config = dict(
    activation='tanh_gelu',
    norm='layernorm',
    positions='learned',
    attn_scale=0.125,
    init_std_up=0.0517,
)
Each number is 500 + 25 x the weight over its row's rms, rounded and kept within 0 to 999. Layers, rows and columns count from 0. Numbers have three digits each. The size before them is the row's rms in percent of the matrix's.

# layer 4 MLP down (transposed), 768x192, rms 0.162, rows 743-767, columns 96-191
096:495524468501496464521494538490492522474529495495468479460503492544494525522479486510491548527495500524455521514536519518500531474477476500502511491481493473478529448488513445443504499494498509486517488506487472484515517497559501536503531552488479545487512519479476495421517446488507488509
107:513478466506456504481484510496505538492485549520518482509479512537506505568528524540509488536533474488485448529499450505460454489504489528518553517509506460516545462513473480471512484521492510504529497471521498470566504522532461457491480492475507503501481512515522507494510497495481541489
099:477507490505568501465506517493511525511489483472504492503541499438460552485506507487507526517487503479490481507485457493505502498552523527509493529519506503487515511479556493510548504521496474493504445491502524512504488523478459503507520461500485499529492488422495484518542531566481524514
085:504500511489481475570461510524494498474480486485489481503503492485480554513506513499477467495550525521546458499494460516476542530535497511537489476475499495476505473512502454461528500494494540489474475511478500514556475502511480489530493453504450508525508472503515498501471513486506499537
099:521506494471498499529482479521503473518509532455471535476529509446451529504485536498530474449482558474537505491511483539501522503559507512488482525518506478491511507492548519503541511491443504472516542477495509522513500483478498552485500507488511486493493504487482493526481463512495448441
103:488481484492490512507478493510500518524517505498481451480542500522528526524462497491494500498519502524509490491506504515540478486497518481471479485495532477491427489477497462542509521524538513484510477462479520501447505478518516551443541458531521533522511529482511503520520516480480476490
091:507472491541486494513516515481533536471510486491483442465527487530471495532464525492477533515503529484486490495532483544486511463493500505456483518510516499567513524518496475450511483484492453483514535539476545471474455530499513472478500470504509507488497486501487507546493481480483566491
089:502510522534526507499503503516471494463459474508507575517494503506496503481477483500456477490473504492449508529513502537512517529514499523487535444526494458479509469491538536553467515485531492477478480522485473509471502530511505504467514496519552534454453531474511494473531528529485481536
104:485522476478517478511526507510535477476508518461484476491503511536522495527493494502469512516496534487483522483476520516483483490519558557452486473513521546496465502501511508511511470501497511492496531531540544501497492491498455517471473484502479549518487494485505467497474500514482449463
079:491516509456507471525488479488478473509463519521448519477470481441519459473519496486491472517527543424510489511506493479506477474482510461479475483490520475536559544450523522518517530483487489487482550528520502480489506515532527504442515504521497493554439504509520497517458492478523495473
112:504466534463493484477534488494511481510490549487474526526538519534519531493415481459485513491497484499469491525472466524487467510499516523531466494530510475495494492493516490490475503530489505464445459495506487486524476506464442515490486529489497497524503512490511511523513469499439475493
100:513500518503498524525513523506506464528524500485512474458529476479483472493509497475502472502510503454452531496528487485541516546512538492499495502495440491458517541491544543518487456482527504530532537447524519489477485508500513553529502490502483549492508528484508482476508487519516468518
099:482548517488476495506518552516519451472471539513542463463501493512494514527515461538542530493504527513498494500486492495472510476491512483467504532490522481517527531497509465469565559487497526489502521520513484528548497510515517548514500506502502480464511510471511477467513522491540546494
086:479515487512484523480510469488479517477495487538496491458513538450496514507512519464518527489482550518473461479521497507507494500517508461517505541510462484460496465564540497529505494491479470508515469504595499481524546493526525505504496519515512523497489535494503503466513489515477517540
101:486524509505488483497452478524461522504478517521509486542490499490516467495535496496492478547524505471486489493478509514518486512514495496488520463546490496480538559516527505480506510530492536514538465462531457530466491508509486551540530509515490485501498463471494488519460455494544427448
100:480507524551502456514491518492509527499497508539527466449529499513503497491499510489469499519546440542473497528497514508516491499504507452525539522490475475496500475507507459480476498527521482466530524505498520511549535496469508492523484507500553483507507499482505541493523523506514581491
107:507476483531447458490539533482481538473517481508480539485505559479467505504499546443484520488501490479485480498479506498488524513504512479485510488560481478488494520479540505504508504502507470448477449541536505563538504471477512505458477530494489472503477472518483477486529523494497479517
096:523507486512489555470506457481526492497469513479502547497509464528519496501478513470518516508507500506498524518522496524522498521518511481564502494431482514547485523532527471484501532508459487517508507537497551532511536476550514496500485513511501474514505537503504521496527478471493513491
097:515527507547514485501485526510501473459471510531498531469475502497526514482501525552485528534505468525503563483510538511491516481522495491500502507528469517510500502435499559492501537563513507505461529486522527504506482526503520484469530485496500559545499531482477483519511541503502450480
097:561496532497533457481510518506515515468494545461479496490494504471501487508488525487517497490519507487494500495496488512520498497508507539500517562480496502531507540501513503515493474514498504458532497454511521524510506504484506525502499519464475513496531505486499509458475487521497506462
090:446504482511515503491482523510491524527479497447493467510524543524473486568466504510511497496501512494459476520475488454509486510457477512488546523497480494512502476504466498519506503532469521462515528532472472552535495500529460491521454510496515498496480505507513483526518508532536496449
089:497512476531544458552501470509493501478466518457502538511532495516464515492459516505495475450548534524490455514455514530486496542514484518479483533421488544420503517476522452507518503475491500531515548485532485469511536475525510479489481484496487506491484448511455550489474505477520499533
083:505482466491456529488446499468529512517529481508467488479548517482510497445503451547486513516470529454468477502518514486499510522449497494510512535488537432485482517485550514498498543476487504529450506535532495499485469536500502513468489481498516481491512507503470484541470510494487487492
097:484506513492537508524519511499490468517480500521484496468517482476457465465461505515489512484484512517541508451505505465504524490512463504508493512497500472543497511499490510489505534563526473516521451467517479512488491500496490504525534502487514505536486451493502472494554471522473551542
118:498466527536472497490482480489494536513509486467538497480521521490466515508527504473500501508511478487509521500491508495487495510461483501502480523495530471486471524505477550510503481491467473487473498461505498456493508511559478516487511484470484554507490498515482525491477540515499483550
# layer 4 MLP up, 768x192, rms 0.161, rows 744-767, columns 96-191
105:517472528504515483481429451503539486531501477523547511559518512502483464460513518467490458479485483538521535501498495519526488470488497504532504509498503486471453511501477514509490480494471492483463521546507518544508520503515464478488494542449524464500505527472524540539546518482503476481
098:566514516511573473532475514521490494506501482523506498491534547461464468507519497498467494525488529520482539516480482475489550484531498475511485537451504513482554505483485521470508518471488508502463487480502525495482453486539470525501467506500490497501515486507536502528502489526506500537
083:497545504562493499556523484495529560492542478508510463518457499514501544523458497498534499496474493492486484458506529498468514515498526498519488532521522503489520480490525490509463489525514566487561496440498467497486498473534525473509488496490477505508505549500512513532491507510487460501
101:552509490503548461519477522514510494525459514499511488483468525553512486512467461494513516514490516472475506492471470451490479506484522473516487488455494521502554513501523518486518480479518485472527535472488462522495477524483498456489460512491480490503463515441514546538500548493461509486
100:473488488464491507484506485549506494484497543518494482478478506540499529487516505478508509518513507515493499500518514530516506491484458518495476540513511521490455553446525518523482507483518435536530512529506469497491530505502526493524498495496442550487472461455486512515505495494478541498
092:488483482467524487514531513490444520481483488462501521522460507485514530530465506490545497496468481462494516504486488459531504518482489516524506522535476473500533534510459500502498547486530496491505539470491507505469542452465516587543492552546486496457486478496476474543503497543496439530
086:478505506501460486455497502527478514517482531487507497475533525551478487480468467495523512463490472530521461494551487462521509477521492473490514503493522472509481504518499488497494492509498506475518495460527503515502482526493512511485509515435498505545460440508523556514486514518502480491
102:497515511526519518498478490489474517528514486509542504517519518488464503451476495515528540478509523509467510474509512473450548501511487489555540511458492463490537512535492486495502498469486520472509478501479508522513496504488508476531528489562517489455472465479457512488509448513495477512
093:530523482528490488489475494495579527483530501439512512557541515501513513489455494507494476482471495564514526540477506491452523492480515562494465500518474494506463468527451483448511506510497507469504479498531493485534501485471466544527500498515479485453487536512467506480512550534499511492
103:476506548467459503494478510494509544472500520481468514500499543500459478476478513491484522499503540521546581523506497472528456487532524506482519507511510511491489537515480484498508478526530488485481478513481527499502525507488476470479479517506487527517479509527499522477497504538547486519
102:508541507485475466524534528471436535487502458499497566526483508471439521480527466530497579490484463480526486489449514487509483493501541510489488526495503505496526526513486490495499487483474511478441535526514527495459500498502483474504510513543526503505509519470526535493505517528549474508
096:466476493554469493459507551531514462499511511489546540517471545505474498533506482473500498485544501536532524509506503476549513509469497536482524452501535492467523483509524504471488515525502537496497472450495476558468560519503495523522496503511500538512520482519457512507507489484516463506
090:514479450478441496504526473505561499514503517525517506453508455537530514503476530480489472472517498505516529524488505480450556487504507506474474486494507495534498455519517501495474485510482525453486477527542490470538509547473504503509499496515482494498518515492521522512501496514501513479
103:515529443480509488504521494450494519515473479493512500511503519522465514480462456513513466538487475509530502464448483470453467555520471542501509545438549502472528525494495494467491503489484514438511516502490478547483453519523500466499453541493490511482458480518539496519461488522457495486
106:496512475486522487497519532525534478522512509512543494533499522505522518520454530471505513493452497542507488509516490466541507492482490494509478464514483490509518488529528502485519536461510525479499491503472458546528531483472507466531510508466523457520493489500495469434507470489444510492
107:489494491463477489478478537511518531515481520512495507496513495514479511500523516495481524487494525517506480472531502518506514522504523503463465507468503516495526562566512493484553501432472518499492502514459525505556494483510506465500507536527506503522485511478465507494542505499501484493
101:511479485485529468518517496516488504531499493491570511504494514507514460511482467489494511489515489479480487453506469489485476477488509480536501511483530513479459498479466488516502513508484500503555553475530479459467531485522495560510493532507492472481489523463476524494534490463503496510
088:545466530534501539507524452481498486538508482524497485498529522469520496530494525483482479535492556497515508505466518502495513513506496485518480503501486522455519512512489482502467474495495486496493510465497492543482529427530473544544496505486509502488513515527483520526519549490531483451
111:490487544492486483478514468485502463498503493489515528528492503504506490494492486486499507464501533509497489523532468477515498484501522484482517499558515493525514512501526498472489501514506507442506557474510505509499526505462457480501512455497500543487508494520523537513480519541490530539
092:520464493549494450540483522490488534502498500482516494532510503459528484519496459429503501499495498496491488477534461498504533496498522493570456511522488500481503493509488455494471482483507473500439524518467503489510513466466466528506492500511475471465543527528516481495500464481480518486
087:489476538454478514522472506522490483504514493519540504471524513487487490551510507529526462504531563496508482507532514513507469512511468502508434485492539509491530466519477500492495489504491512540521500463496507511539481523510527475456479533531558478535495471512492507496520496446502459497
091:546480491502474502493513512602550529495547529484561491498466501504524507529528479483489512534445481539519485524488494484517523504493495484492476508495527476497477495482475459508495477502537479468470541483491439470542542493536529516534479503545497476496442502512455491484533500498525486505
098:518503520482516508511432536518495462503514490474516495520476523493490502461487560474514511497474542471509482496523501572509460491537519493537512497504476515495519481518509466516496514474518490489481504496556519498518500468460505474533531495494498444481492492534492518482468487527520462528
112:512510563513504533474505497502469502506510492516518512487532545476553516481504500547526467461543484450456480495480442495502462547492487537478497526506501459506485518525488488494492480504473456473493463483544496507478513527439493471534499495485500497532506480478438504544509517443496514516